config = dict(
    n_layer=8,
    d_model=192,
    n_head=3,
    n_kv_head=3,
    head_dim=64,
    d_mlp=768,
    vocab_size=790,
    activation='tanh_gelu',
    norm='layernorm',
    norm_place='pre',
    norm_eps=1e-06,
    positions='rope',
    rope_base=10000.0,
    rope_fraction=0.5,
    qk_norm=False,
    attn_scale=0.125,
    bias='none',
    tie_embeddings=False,
    parallel_block=True,
    init='normal',
    init_std_qkv=0.0368,
    init_std_o=0.00919,
    init_std_up=0.0368,
    init_std_down=0.0046,
    optimizer='soap_variant',
    lr=0.00684,
    beta1=0.95,
    beta2=0.99,
    weight_decay=0.023,
    lr_head=0.00994,
    grad_clip=1.0,
    warmup_steps=200,
    schedule='wsd',
    decay_fraction=0.87,
    decay_shape='linear',
    final_lr_fraction=0.1,
    batch_tokens=32768,
    seq_len=512,
    doc_mask=True,
    z_loss=1e-05,
    train_tokens=157600000,
    steps=4810,
    dataset='wikipedia_en',
)
Each number is 50 + 12 x the weight over its row's rms, rounded and kept within 0 to 99. Layers, rows and columns count from 0. The size before them is the row's rms in percent of the matrix's.

# v: layer 3 attention value, 192x192, rms 0.215, rows 41-63, columns 64-127
# o: layer 3 attention output (transposed), 192x192, rms 0.202, rows 41-63, columns 64-127
# q: layer 3 attention query, 192x192, rms 0.227, rows 64-93, columns 64-127
# k: layer 3 attention key, 192x192, rms 0.233, rows 64-92, columns 64-127
v41 091:62 31 69 55 41 50 48 48 67 75 46 47 53 58 43 57 39 40 53 34 68 45 34 51 29 53 59 43 64 52 60 49 51 48 46 58 63 40 38 71 43 50 49 56 43 64 55 52 46 48 56 52 54 48 42 65 53 38 33 60 59 57 47 63
o41 092:63 59 37 48 42 78 59 65 54 50 55 39 38 39 68 46 65 53 56 61 63 35 33 35 51 21 52 66 49 46 41 49 41 69 64 65 49 43 47 45 44 44 78 48 66 91 55 56 24 79 38 50 49 76 43 61 50 76 38 46 49 37 56 41
v42 097:54 41 45 59 66 41 46 59 35 47 60 40 39 46 53 49 54 47 34 48 34 43 38 51 37 57 56 48 58 68 38 27 57 51 39 27 41 61 51 49 55 31 41 55 39 60 54 50 57 51 49 41 45 60 52 65 51 61 50 53 57 39 42 55
o42 098:61 63 67 64 72 52 38 49 68 52 46 33 61 51 43 46 46 52 51 38 39 40 42 58 27 44 49 46 37 75 53 47 40 36 31 36 45 61 37 48 46 51 56 45 55 55 32 36 53 38 54 50 67 52 65 48 41 51 52 46 59 76 34 48
v43 094:38 62 60 61 20 69 57 40 53 61 47 44 51 45 50 50 40 51 61 52 53 47 37 42 33 58 62 42 37 28 62 42 27 48 34 42 54 54 55 47 62 62 41 53 49 35 52 48 55 49 50 62 51 62 69 31 48 50 38 59 40 49 32 45
o43 093:45 42 41 49 42 40 52 45 51 68 33 40 73 40 46 59 60 50 33 46 48 64 46 31 41 42 54 38 49 59 51 53 55 53 31 65 52 51 33 44 26 56 57 48 46 47 64 62 67 57 55 65 48 64 69 43 51 75 45 44 64 56 42 47
v44 090:46 54 56 44 45 45 52 57 80 54 49 46 35 38 38 65 41 54 40 41 42 52 72 42 53 36 40 64 38 13 58 42 54 68 80 62 37 51 63 43 42 56 46 53 48 43 48 49 46 36 73 45 62 47 53 53 56 67 36 69 44 64 46 34
o44 089:47 55 59 37 53 35 46 57 27 48 75 42 47 37 56 23 59 32 41 45 54 30 53 49 28 60 66 48 70 51 33 33 65 36 61 28 71 39 28 64 34 51 46 30 42 45 42 47 59 23 46 49 55 35 29 50 34 53 46 43 46 53 41 62
v45 088:52 77 58 30 31 53 64 29 58 57 59 38 51 66 71 47 47 53 49 39 55 67 65 64 58 73 63 46 59 54 38 44 44 54 27 36 60 41 54 50 48 43 34 45 56 28 54 48 46 53 35 46 54 47 51 48 66 35 60 44 47 70 71 51
o45 089:29 68 58 55 57 47 46 44 80 56 37 38 59 52 56 71 55 53 35 52 44 50 63 34 68 52 53 51 40 33 58 36 70 42 43 43 42 51 63 37 58 51 52 31 34 28 62 65 52 39 71 63 56 43 35 52 70 42 45 56 34 56 52 50
v46 088:44 40 47 51 62 50 46 55 42 66 71 50 39 48 36 58 48 57 58 65 55 62 43 55 67 33 47 55 67 72 49 45 62 73 49 64 56 79 54 59 65 49 48 47 43 56 48 69 44 64 46 41 58 65 56 68 45 17 61 46 55 51 63 53
o46 087:34 52 41 73 61 52 37 58 53 56 57 36 50 43 45 45 38 52 44 55 44 67 47 28 71 51 52 49 34 68 65 28 57 45 49 33 52 64 65 69 59 50 73 39 61 47 41 38 51 52 22 55 37 49 54 45 42 43 43 42 49 40 70 58
v47 087:51 29 68 23 23 44 27 47 58 50 39 34 68 43 38 66 62 57 35 44 37 64 45 55 50 52 43 68 73 70 63 44 26 36 50 51 46 55 37 66 46 35 41 55 49 69 67 55 36 58 45 63 55 50 47 57 48 53 35 15 45 43 55 42
o47 089:53 50 30 49 53 42 60 57 79 65 46 68 22 67 43 55 54 37 31 35 55 18 48 25 50 42 33 63 50 57 36 38 55 62 42 32 51 49 63 47 53 41 52 69 45 52 60 80 40 52 60 53 59 44 45 47 45 47 39 52 38 49 48 46
v48 089:50 72 50 67 58 47 59 55 47 50 56 72 50 48 45 53 44 57 56 57 49 69 54 33 49 48 20 55 59 53 39 76 49 51 48 48 41 49 31 52 39 66 53 62 66 45 48 42 38 51 48 49 52 67 41 46 74 63 64 53 32 43 38 50
o48 091:60 42 56 64 56 60 60 20 58 55 57 56 52 39 39 43 75 50 28 57 55 39 40 41 54 45 49 28 59 48 54 52 45 37 45 73 36 32 42 55 67 53 44 57 46 39 42 61 40 53 49 71 65 65 61 29 56 26 52 48 47 42 38 41
v49 090:46 47 25 43 43 41 60 52 40 39 63 59 20 48 62 66 44 56 51 45 57 39 50 56 66 55 36 59 41 48 37 53 52 64 48 56 52 55 38 57 25 48 57 53 76 61 20 70 62 59 46 56 51 51 44 39 42 50 38 50 54 41 63 47
o49 090:44 46 57 75 68 40 67 51 43 40 38 38 60 47 52 46 62 59 81 42 61 34 46 46 50 62 46 39 39 55 41 64 60 46 61 52 29 52 40 38 61 48 54 31 39 43 52 58 25 43 53 49 34 51 67 42 49 27 52 57 70 64 57 66
v50 096:53 43 37 46 36 44 54 46 46 56 35 47 30 51 57 56 32 50 63 52 34 66 34 75 45 50 56 57 49 57 23 18 55 68 73 56 45 59 54 50 49 42 40 48 41 46 52 56 36 53 35 56 32 53 74 56 25 41 67 36 52 39 67 34
o50 100:49 34 55 57 38 44 45 63 68 46 49 71 52 46 60 43 60 45 52 52 52 56 39 70 56 40 46 52 51 60 37 38 48 46 43 35 44 52 50 56 32 52 35 46 61 56 75 79 43 57 55 46 61 42 55 37 50 62 52 45 44 44 51 53
v51 091:39 70 44 43 55 62 41 26 75 42 64 35 51 36 41 44 48 59 54 52 66 48 39 66 36 59 25 64 45 44 61 60 45 65 59 49 63 54 51 61 52 44 39 84 55 53 42 23 46 71 50 37 56 41 48 47 45 45 28 58 53 57 42 62
o51 091:54 56 27 62 61 49 48 30 60 67 50 42 34 17 61 64 32 67 76 32 53 38 57 40 54 50 39 41 31 62 68 41 59 57 34 42 60 52 60 45 52 48 49 44 59 37 45 33 51 38 65 60 54 49 41 32 70 37 58 44 88 50 38 53
v52 091:66 51 49 25 51 46 40 47 22 58 43 48 59 54 72 58 41 48 40 62 64 57 58 40 60 49 54 68 56 39 59 41 49 63 62 82 60 40 52 53 26 52 52 40 34 34 30 38 40 39 51 50 45 61 42 64 59 52 36 27 34 33 44 72
o52 099:59 44 72 31 59 37 76 62 52 13 19 46 56 73 40 75 46 54 29 46 72 27 73 46 37 57 45 55 54 57 64 56 59 65 50 35 66 49 62 56 66 50 63 56 68 59 69 57 48 43 71 58 50 58 30 43 42 50 71 48 41 46 61 57
v53 097:51 59 41 33 46 64 46 27 55 37 52 72 51 66 52 42 49 64 50 40 54 62 55 29 69 57 56 42 26 45 50 53 64 70 49 56 38 52 50 56 37 59 52 56 60 41 59 44 71 53 25 58 37 52 45 24 58 53 44 44 51 52 38 53
o53 098:61 30 61 53 42 42 36 49 62 38 52 27 35 39 63 55 54 45 58 46 45 35 25 50 62 37 55 48 69 71 35 38 63 70 48 54 46 28 50 39 45 32 49 40 47 60 63 26 55 65 67 86 43 49 57 75 57 35 63 50 44 51 60 39
v54 097:28 45 57 68 64 47 32 54 51 44 41 57 55 63 59 21 62 43 55 71 46 50 33 51 61 42 37 63 39 66 29 51 53 91 70 45 76 55 51 52 52 43 54 43 54 40 48 66 41 40 32 56 26 42 56 49 39 48 51 36 17 36 58 21
o54 096:45 36 42 47 44 50 32 32 32 50 50 49 52 50 67 47 55 68 51 80 62 38 46 63 48 69 42 27 48 60 34 52 40 51 34 41 54 74 62 40 51 51 42 56 46 30 75 54 56 50 51 58 41 34 89 56 71 44 34 55 69 22 42 47
v55 088:66 71 38 62 45 66 54 54 47 58 71 44 36 64 25 40 36 37 37 70 56 46 54 39 49 45 42 50 56 32 55 56 39 58 48 39 58 45 41 41 50 52 70 34 35 52 42 55 82 56 28 61 48 43 34 59 41 60 43 54 51 55 54 58
o55 094:52 61 58 48 30 49 61 61 53 69 50 56 37 53 54 44 65 71 33 71 55 50 69 50 33 71 49 37 64 40 56 49 49 46 55 38 38 30 45 51 69 52 58 56 62 64 67 45 46 31 54 64 37 55 54 56 40 54 56 35 52 39 53 62
v56 093:41 41 57 62 57 52 41 62 54 30 36 45 51 63 62 55 34 33 76 56 47 57 41 67 65 44 44 44 34 53 57 52 50 48 46 53 55 56 55 48 58 64 61 55 43 38 50 50 51 41 37 76 68 49 27 49 45 44 47 33 38 48 37 49
o56 096:66 56 36 52 46 40 58 23 31 41 47 54 38 42 55 34 57 54 59 43 31 47 45 68 58 45 50 54 55 52 47 62 38 60 50 53 51 53 52 52 63 23 31 67 38 41 26 62 47 60 48 55 43 44 56 67 74 34 46 57 52 32 72 38
v57 097:39 61 22 74 35 57 28 30 35 39 74 52 47 43 58 54 46 48 49 59 40 64 42 57 48 29 36 45 22 53 47 40 51 48 48 49 78 35 54 46 64 45 66 62 59 50 58 52 49 46 66 50 46 44 60 64 48 33 46 67 35 48 43 44
o57 104:62 54 36 53 64 53 54 36 53 72 36 45 55 52 53 64 47 72 47 53 65 56 63 86 50 51 15 44 51 62 49 66 40 48 35 51 60 59 38 67 55 53 39 67 47 72 42 40 61 52 63 37 46 32 44 61 45 42 42 33 41 50 42 68
v58 088:53 33 40 49 63 42 79 65 35 61 49 56 74 65 42 56 56 37 62 44 71 68 58 34 61 52 43 47 42 42 57 51 52 51 60 31 73 31 50 51 72 50 45 41 70 47 66 49 38 53 69 44 35 61 38 47 53 56 39 53 55 47 41 49
o58 093:71 81 69 37 54 38 41 38 39 50 54 50 53 53 42 40 62 54 57 49 51 46 51 40 54 56 63 53 36 39 47 68 30 19 45 52 40 35 44 63 42 42 47 54 60 41 42 29 41 48 55 50 50 60 43 44 48 55 63 49 43 41 52 40
v59 099:65 38 57 43 61 38 58 62 28 29 56 43 39 52 40 58 43 54 40 66 56 72 57 65 50 52 51 62 56 54 57 43 60 44 44 53 41 50 46 31 46 58 59 42 77 61 50 63 49 67 69 41 35 51 38 52 80 50 58 37 34 55 44 50
o59 104:58 38 73 66 42 45 41 41 61 50 67 63 45 47 54 63 53 48 51 48 71 29 32 47 49 33 50 67 50 76 42 54 22 38 51 54 36 33 50 41 45 59 52 52 41 65 41 45 50 49 41 66 48 61 41 46 22 58 52 34 53 28 48 44
v60 082:34 08 52 42 48 56 34 48 38 73 56 50 57 43 52 71 57 28 60 58 51 53 36 72 48 36 30 73 45 47 59 51 39 52 54 58 38 45 58 54 45 35 39 42 41 48 61 40 50 37 59 56 53 53 50 23 39 45 53 51 51 58 55 54
o60 088:43 62 34 29 53 41 38 53 26 30 51 37 59 56 20 55 63 50 28 34 72 51 54 59 56 53 46 51 43 23 46 34 36 46 46 47 69 66 51 57 62 37 53 67 41 48 44 52 64 72 70 41 64 38 24 58 43 38 53 44 44 45 59 55
v61 094:60 62 42 68 58 25 53 56 38 35 56 64 57 43 39 73 36 43 63 68 36 44 31 62 56 51 55 55 64 51 73 62 41 66 48 51 39 55 41 77 65 57 50 30 39 61 59 40 74 67 60 42 68 45 56 37 36 36 42 60 48 48 53 48
o61 095:42 49 25 43 46 44 40 67 39 55 57 57 53 56 36 43 37 64 51 53 49 50 48 26 42 54 46 50 48 42 54 65 57 48 41 43 60 67 52 30 74 47 39 70 45 50 54 34 30 41 48 40 44 63 35 61 26 65 51 71 66 73 48 51
v62 101:61 67 38 56 32 63 36 57 45 52 58 35 61 57 59 40 53 33 48 41 68 58 66 29 53 47 49 34 57 38 67 42 57 51 78 46 55 33 68 41 76 60 66 45 57 38 55 27 74 28 49 48 57 55 52 42 53 42 35 27 40 24 62 64
o62 103:72 61 49 38 42 40 64 59 45 49 53 38 66 38 30 38 65 76 29 57 36 55 40 47 47 59 43 45 63 38 49 72 36 37 70 47 54 73 51 54 59 43 42 68 42 70 43 47 62 41 53 36 32 50 37 48 53 63 44 48 47 23 67 60
v63 092:51 39 47 53 30 50 34 53 56 48 39 43 56 52 78 67 50 67 39 58 42 41 45 48 58 32 40 49 74 47 48 63 23 61 61 58 54 39 46 52 71 59 55 59 54 63 64 40 61 54 38 63 35 63 76 40 33 48 31 34 38 40 60 39
o63 091:39 45 47 43 49 30 39 36 32 58 44 43 41 58 41 44 50 58 65 46 29 79 42 53 38 36 27 48 46 40 57 36 55 50 36 54 43 63 57 57 50 65 72 53 43 43 36 47 49 65 57 23 56 30 58 65 41 32 56 56 46 42 27 47
q64 108:89 40 50 50 46 54 38 45 44 39 49 56 46 67 41 74 44 57 61 44 37 73 58 50 47 47 42 56 70 40 57 29 61 56 48 43 34 52 42 58 70 45 52 34 74 33 70 57 66 41 70 33 56 44 45 61 51 58 40 50 44 43 39 54
k64 093:47 45 61 39 59 47 39 62 58 48 45 44 52 70 39 44 67 55 44 53 66 61 62 39 64 36 30 66 52 45 46 46 39 52 46 62 50 47 37 42 69 65 50 88 63 61 47 53 54 59 57 44 41 42 57 57 55 37 52 57 52 47 52 33
q65 108:42 44 43 62 27 67 62 49 47 39 56 50 37 54 47 63 35 44 48 51 41 47 56 60 50 25 81 54 37 63 46 41 64 36 40 48 48 47 41 21 40 41 45 62 55 50 51 61 78 58 65 53 70 33 50 55 56 37 61 54 42 28 35 57
k65 089:53 47 39 43 75 56 28 31 49 66 53 66 59 50 58 53 59 31 55 23 64 47 43 51 59 50 32 36 45 35 59 60 61 52 50 35 60 53 42 44 37 56 30 43 29 67 59 36 44 48 73 45 74 60 60 66 87 62 61 52 47 57 65 46
q66 105:47 42 15 47 40 64 53 71 17 47 62 36 49 67 53 45 73 14 57 58 50 44 57 62 60 49 34 57 67 56 58 50 60 75 46 56 61 41 64 62 38 61 45 32 44 50 53 26 61 56 39 57 64 43 61 70 46 35 61 44 37 64 27 42
k66 091:23 21 73 62 55 55 32 45 33 51 28 52 74 51 55 43 49 59 50 51 57 60 68 43 54 57 50 46 70 60 42 55 22 45 40 52 48 61 48 25 52 43 15 41 66 53 52 66 45 47 41 34 46 55 51 37 36 62 48 40 73 68 52 33
q67 112:35 41 50 55 35 48 38 40 58 58 47 75 54 50 52 45 38 25 51 42 49 71 47 45 53 31 27 54 74 52 46 53 52 50 54 43 43 65 35 54 69 49 53 55 32 19 44 39 62 45 50 67 41 42 53 41 56 59 67 51 51 50 58 71
k67 091:71 59 47 47 53 41 46 39 64 47 75 52 34 60 21 66 49 55 26 28 55 44 39 45 55 47 58 48 45 38 46 60 50 60 44 47 50 61 33 30 38 30 64 50 48 58 47 53 58 47 53 28 47 71 37 48 65 50 46 68 42 49 78 60
q68 102:61 65 33 45 42 38 56 54 39 31 61 29 62 41 55 46 60 56 64 64 56 44 58 50 69 57 52 53 43 57 73 55 45 29 44 53 62 70 69 39 58 40 66 53 56 77 34 49 66 30 45 60 80 50 59 63 34 43 47 35 43 38 57 43
k68 107:28 39 34 59 44 70 81 83 50 48 51 59 60 39 65 46 61 43 47 61 52 45 46 42 41 65 33 44 59 79 49 41 45 58 69 38 39 30 35 59 53 51 53 64 35 63 64 50 56 54 42 42 59 41 54 58 34 50 57 43 65 52 32 56
q69 103:21 64 27 66 24 45 60 67 57 46 63 41 62 37 57 40 77 32 51 25 43 43 58 55 42 35 52 39 49 45 59 45 47 39 61 37 44 52 71 73 46 60 64 49 41 55 50 39 57 61 45 62 70 59 26 54 26 45 78 44 43 52 48 56
k69 088:46 60 62 35 46 33 10 33 30 69 36 56 55 77 57 23 39 54 59 67 38 46 61 36 63 42 46 62 47 55 51 63 59 53 26 65 31 54 43 45 63 47 42 60 54 50 64 73 59 47 57 30 68 44 44 24 56 51 54 32 23 53 54 48
q70 109:44 40 55 25 44 28 38 49 42 58 33 55 54 55 50 49 55 62 62 59 70 63 44 37 44 64 46 49 44 53 45 42 50 46 50 63 50 43 34 27 62 20 47 48 44 34 31 49 42 39 53 43 45 64 58 50 67 46 50 24 42 46 65 44
k70 093:43 58 51 28 31 64 45 59 36 33 73 32 46 51 45 61 52 43 52 48 43 39 50 51 31 41 53 54 51 44 28 42 44 39 60 40 58 55 52 69 45 76 47 31 65 47 65 60 43 74 32 62 49 51 48 51 46 60 69 63 68 49 41 59
q71 096:34 71 56 34 49 51 51 44 43 24 48 44 67 52 54 46 58 54 38 47 37 40 74 45 63 48 66 42 60 57 62 48 56 24 51 49 49 32 57 36 53 46 55 58 49 75 49 56 62 26 53 34 58 47 46 49 42 59 57 55 46 53 61 54
k71 095:47 31 32 55 39 32 56 78 56 54 51 48 49 14 51 42 52 62 54 65 66 46 44 57 62 50 37 54 50 59 61 52 35 47 49 63 40 56 62 41 49 59 39 31 47 47 45 51 28 73 50 73 56 56 63 55 52 48 63 36 45 37 55 52
q72 100:54 58 43 35 47 31 44 38 67 45 57 71 61 26 56 44 46 32 43 57 74 56 49 31 43 51 37 60 42 28 68 56 50 60 48 71 65 39 55 56 47 53 50 48 41 42 49 47 56 41 51 65 40 41 61 37 71 50 57 43 37 52 61 51
k72 091:54 60 46 58 36 63 56 74 55 42 55 58 59 43 63 32 51 40 60 32 50 78 58 43 51 40 64 54 51 63 45 45 31 20 57 43 52 50 52 39 52 25 48 64 38 48 61 62 56 29 60 34 73 44 59 58 47 45 56 48 63 49 46 51
q73 097:60 64 34 43 44 54 56 29 49 52 54 69 54 39 19 60 32 58 60 40 60 55 35 36 54 53 42 49 43 40 59 29 55 35 58 55 40 40 49 55 54 74 36 22 41 21 41 59 68 53 51 50 64 38 65 73 54 55 46 29 38 53 33 38
k73 098:47 72 28 52 60 56 41 72 44 53 38 24 43 65 30 45 58 64 35 57 52 57 47 44 53 47 52 40 39 58 54 35 39 26 49 44 41 76 44 30 56 36 55 50 54 81 58 35 52 24 50 59 56 61 35 69 46 27 37 52 39 64 49 60
q74 101:38 68 50 53 43 12 55 54 51 44 20 36 54 78 45 44 51 45 51 47 53 51 53 51 47 57 41 37 64 41 40 52 57 42 29 37 48 67 68 55 60 61 44 59 61 34 60 47 42 55 50 58 67 45 53 61 37 58 52 49 38 49 37 59
k74 111:60 34 47 54 64 54 49 30 43 50 59 29 33 46 54 57 58 64 40 41 39 25 39 78 37 35 50 60 65 54 61 53 79 57 56 61 45 52 41 50 56 51 64 31 60 49 37 69 40 72 35 47 53 53 45 46 66 42 38 44 57 36 55 52
q75 114:56 58 58 57 47 43 45 81 66 54 40 45 58 47 58 57 55 51 43 38 42 36 51 55 78 55 34 54 46 43 38 81 48 62 36 55 57 41 60 68 56 33 43 66 40 50 47 58 12 35 57 38 34 58 51 44 49 30 87 45 64 34 56 48
k75 107:46 39 45 37 43 59 55 38 38 45 68 55 65 49 20 40 41 46 44 58 43 69 59 59 66 31 62 44 48 35 46 51 16 47 73 78 65 73 50 41 31 42 72 52 47 61 47 72 34 53 74 52 52 36 49 62 64 32 44 45 60 47 53 54
q76 113:54 54 46 63 44 48 43 60 50 60 64 52 49 59 37 59 78 42 52 56 73 72 64 58 40 44 44 59 57 45 56 30 57 61 49 55 55 45 45 48 51 59 49 37 55 49 36 33 56 78 60 49 51 50 53 86 39 36 48 50 43 24 58 48
k76 113:35 63 52 41 73 29 83 43 40 57 28 39 50 54 42 65 49 44 43 44 59 40 30 30 62 59 58 31 51 42 51 30 47 56 54 69 52 47 47 68 55 55 59 50 48 56 63 72 52 36 35 58 49 34 46 38 51 82 50 61 43 65 48 38
q77 107:32 45 27 66 46 38 60 54 45 67 40 56 51 47 43 53 60 23 62 50 44 43 57 49 39 51 51 29 51 36 59 50 32 54 52 48 57 59 61 77 64 68 48 39 44 60 43 45 49 44 44 55 20 45 47 32 58 38 64 39 44 60 39 59
k77 098:77 56 35 35 26 65 31 55 67 53 57 63 45 60 50 42 62 74 61 65 52 31 39 49 56 37 39 55 76 46 61 43 46 53 40 50 53 48 61 63 59 39 47 42 57 48 69 41 50 44 54 34 66 41 56 44 39 58 66 55 40 46 30 54
q78 114:42 45 49 68 63 49 56 58 39 39 50 44 50 65 40 33 61 41 61 38 79 48 35 36 54 64 50 50 37 42 51 39 60 33 47 50 62 28 53 62 80 50 49 47 51 39 51 66 65 35 56 44 47 43 31 51 43 50 25 47 55 27 47 42
k78 108:58 53 50 56 35 65 68 69 66 28 51 09 33 77 59 54 73 44 30 54 60 61 51 51 54 58 54 73 46 29 38 47 40 49 64 35 58 35 51 54 57 51 46 46 50 46 54 45 74 29 45 52 36 64 34 41 43 54 45 76 51 28 41 52
q79 104:22 44 43 51 56 50 41 48 54 35 39 30 48 45 71 43 42 46 30 54 54 36 58 51 35 43 54 47 52 51 63 35 40 51 46 14 51 48 32 53 68 62 78 68 54 47 59 52 46 50 22 29 59 41 52 59 37 64 48 44 52 49 52 71
k79 120:56 70 64 61 43 66 56 56 58 67 52 55 44 50 72 43 47 61 47 60 32 59 44 68 40 31 56 21 35 76 57 35 40 54 32 47 51 45 52 38 68 31 41 54 41 49 61 55 34 29 40 44 48 48 71 56 50 66 39 49 57 51 36 31
q80 097:54 45 48 46 39 42 39 22 52 51 28 67 59 49 68 48 65 65 38 34 57 67 43 67 41 61 23 48 47 35 49 67 53 56 51 39 50 68 52 58 32 41 48 59 36 48 63 47 54 46 24 74 54 58 34 45 53 67 19 48 51 64 60 63
k80 117:23 41 44 48 60 37 78 41 34 50 41 51 65 71 59 51 42 63 38 69 46 63 56 59 63 56 68 45 41 67 54 39 51 59 42 70 43 50 36 47 52 47 47 56 42 53 55 42 31 44 41 68 40 49 66 49 63 62 30 52 53 39 46 44
q81 101:46 23 52 51 50 52 37 40 37 40 56 35 51 50 49 58 60 46 60 38 54 42 44 39 50 37 50 41 45 43 55 46 55 69 41 56 74 56 73 48 32 54 60 42 34 55 46 55 44 53 44 60 54 66 49 49 43 48 47 71 35 39 28 72
k81 112:46 52 47 38 51 51 41 43 46 69 53 24 29 45 48 52 65 60 41 42 61 41 42 66 54 58 36 52 61 63 39 35 51 47 48 69 56 50 49 75 49 61 61 60 48 38 51 47 42 56 55 38 59 53 24 70 57 43 38 66 48 56 42 43
q82 101:37 48 43 41 34 44 27 46 53 53 58 40 39 53 54 59 40 39 56 51 36 56 65 77 45 35 71 42 73 32 65 61 34 62 44 46 48 48 45 60 48 47 58 49 52 44 65 77 71 64 48 53 24 55 57 67 38 56 44 64 47 55 27 50
k82 113:62 74 54 56 46 65 59 39 50 38 55 35 53 30 36 42 38 31 38 53 65 60 21 48 23 52 44 28 45 68 37 56 49 38 50 49 51 55 59 39 43 51 51 47 38 48 42 64 49 52 67 58 42 39 39 50 51 52 46 80 46 77 50 50
q83 102:57 66 47 19 19 47 55 43 58 64 53 53 53 42 56 44 50 20 45 40 54 65 47 63 51 45 41 54 29 42 52 70 38 37 47 52 38 51 42 51 24 60 41 39 49 41 47 51 50 61 47 52 57 34 30 52 49 47 48 50 34 53 51 48
k83 104:36 35 51 49 33 47 67 36 43 25 65 46 59 76 52 74 52 43 62 51 51 54 57 46 36 54 66 57 65 41 53 43 50 41 38 35 56 38 47 41 39 33 74 48 41 23 29 47 47 44 53 23 47 37 58 36 39 30 63 46 51 74 50 79
q84 100:54 55 38 49 35 47 33 61 71 48 47 46 48 33 13 53 43 24 70 56 50 68 74 57 70 52 46 62 64 42 52 62 50 47 52 42 36 44 55 42 41 36 35 37 55 50 55 29 46 74 61 42 58 28 57 51 48 49 48 50 39 53 61 58
k84 106:36 48 53 67 65 44 51 55 51 61 60 63 44 63 47 43 24 35 45 55 56 57 38 58 54 46 33 51 38 65 50 45 38 63 42 39 41 39 40 44 40 55 35 30 48 20 58 48 53 52 60 30 50 53 38 44 44 45 41 46 26 56 28 51
q85 112:65 42 45 45 54 51 57 53 50 55 51 41 52 55 51 35 37 62 50 55 53 34 63 37 49 42 34 39 54 56 58 30 43 39 22 29 55 48 49 51 62 42 37 53 61 68 52 31 45 56 39 57 87 34 70 45 48 46 50 55 45 78 45 44
k85 111:78 57 42 45 52 29 59 36 55 52 59 67 13 63 64 63 59 55 57 47 53 36 47 51 38 44 55 49 47 48 57 41 48 47 42 41 41 46 35 46 44 54 66 73 31 74 55 56 63 67 42 67 54 45 42 56 63 43 59 73 41 33 42 36
q86 117:38 42 69 55 35 31 69 56 43 52 58 40 51 35 40 79 47 60 49 59 76 49 59 50 37 63 36 65 38 46 48 36 56 68 64 22 45 55 54 52 71 43 30 56 69 44 64 69 55 58 63 59 33 58 62 47 61 52 43 46 45 64 50 48
k86 116:38 58 39 64 69 57 56 49 58 52 55 53 51 40 31 38 71 50 55 38 40 39 61 56 56 58 67 40 53 61 46 24 44 32 40 42 45 53 49 38 53 54 53 43 54 52 35 54 53 55 52 33 47 60 40 45 57 56 44 52 52 41 61 44
q87 107:31 47 50 79 85 20 42 58 31 65 46 53 48 49 42 50 55 33 67 32 58 51 69 53 45 55 63 51 41 66 36 32 53 54 50 77 32 51 52 41 28 56 64 43 70 75 48 46 53 57 30 68 51 49 49 78 56 70 64 47 40 39 51 61
k87 115:57 35 57 38 55 52 25 71 64 39 71 46 49 46 49 64 50 47 32 36 55 57 24 40 37 49 72 49 53 35 54 29 65 55 36 58 41 68 56 51 59 78 54 47 47 46 49 34 50 34 41 68 50 61 31 64 37 41 49 50 40 39 43 53
q88 103:42 40 45 60 35 62 54 71 17 51 55 45 56 56 56 43 48 66 59 45 52 57 32 65 55 29 62 46 38 33 42 30 45 56 64 71 53 66 51 47 49 56 58 59 43 50 71 55 24 40 36 42 56 60 58 45 71 49 64 44 46 51 54 51
k88 106:73 53 41 49 41 56 49 47 49 28 45 37 55 54 43 41 62 46 46 45 62 35 40 43 53 28 52 66 37 41 49 61 41 47 50 48 29 59 69 47 39 49 50 86 64 38 40 38 58 71 36 47 47 41 54 39 30 47 46 57 68 69 30 70
q89 110:42 64 63 55 41 53 48 45 43 57 49 50 38 77 44 29 37 70 51 46 38 33 44 64 51 49 60 37 42 36 54 41 79 34 66 56 41 38 27 53 34 52 56 77 38 50 26 50 39 30 39 46 45 33 36 40 44 47 47 58 53 48 35 47
k89 106:41 53 44 47 45 60 30 38 48 52 24 47 55 38 67 49 36 54 71 53 63 61 53 54 52 56 54 58 69 54 50 44 47 58 41 40 45 57 51 61 59 62 46 51 42 36 72 64 55 48 59 41 51 57 50 73 43 29 40 61 54 57 58 41
q90 105:59 35 63 51 49 43 52 58 65 28 46 41 66 44 43 30 42 60 58 36 25 61 33 43 50 61 55 43 61 53 49 67 39 65 70 53 49 62 62 44 35 85 33 43 53 76 52 46 64 64 43 75 60 49 69 71 37 56 62 57 56 52 47 55
k90 106:64 45 55 48 45 39 63 41 60 52 48 54 51 34 40 61 37 50 35 65 47 55 63 32 47 51 56 38 61 63 29 43 46 48 58 54 29 45 67 33 44 52 50 51 34 44 73 17 43 46 33 37 33 44 34 39 44 47 73 67 42 54 43 57
q91 104:43 45 37 61 42 55 37 63 47 57 45 51 67 57 60 30 39 57 32 46 49 33 57 56 30 32 51 67 16 45 56 60 46 58 50 37 71 78 46 72 46 54 43 45 44 37 54 44 56 63 44 31 60 81 57 42 59 67 55 41 52 63 62 39
k91 107:35 44 46 51 30 71 45 48 45 59 40 28 35 54 37 58 43 35 37 49 48 28 29 37 45 61 32 60 56 43 50 61 40 40 46 52 63 34 63 46 59 37 82 53 18 45 49 53 41 46 59 44 66 40 53 41 55 42 42 61 62 54 50 65
q92 102:54 65 55 41 42 46 85 53 59 52 56 57 49 48 36 56 33 62 25 56 49 62 54 65 44 53 48 35 42 56 28 71 47 51 29 53 28 53 42 47 59 42 61 56 51 56 64 68 45 59 34 51 25 39 72 34 46 56 54 54 60 68 57 47
k92 105:72 55 54 30 47 59 54 74 51 66 68 39 60 56 69 60 39 49 63 54 55 54 49 62 72 71 46 40 51 58 61 35 38 52 52 58 65 53 62 43 52 57 33 79 59 55 56 61 54 41 60 22 38 39 54 40 55 43 47 28 62 41 46 48
q93 108:63 64 39 52 36 55 54 53 40 66 42 61 56 60 61 52 48 58 62 65 46 45 62 63 40 54 42 30 46 65 58 61 49 82 64 30 42 41 43 55 39 50 38 26 26 59 59 77 65 36 76 63 45 39 55 31 30 59 50 36 69 53 65 46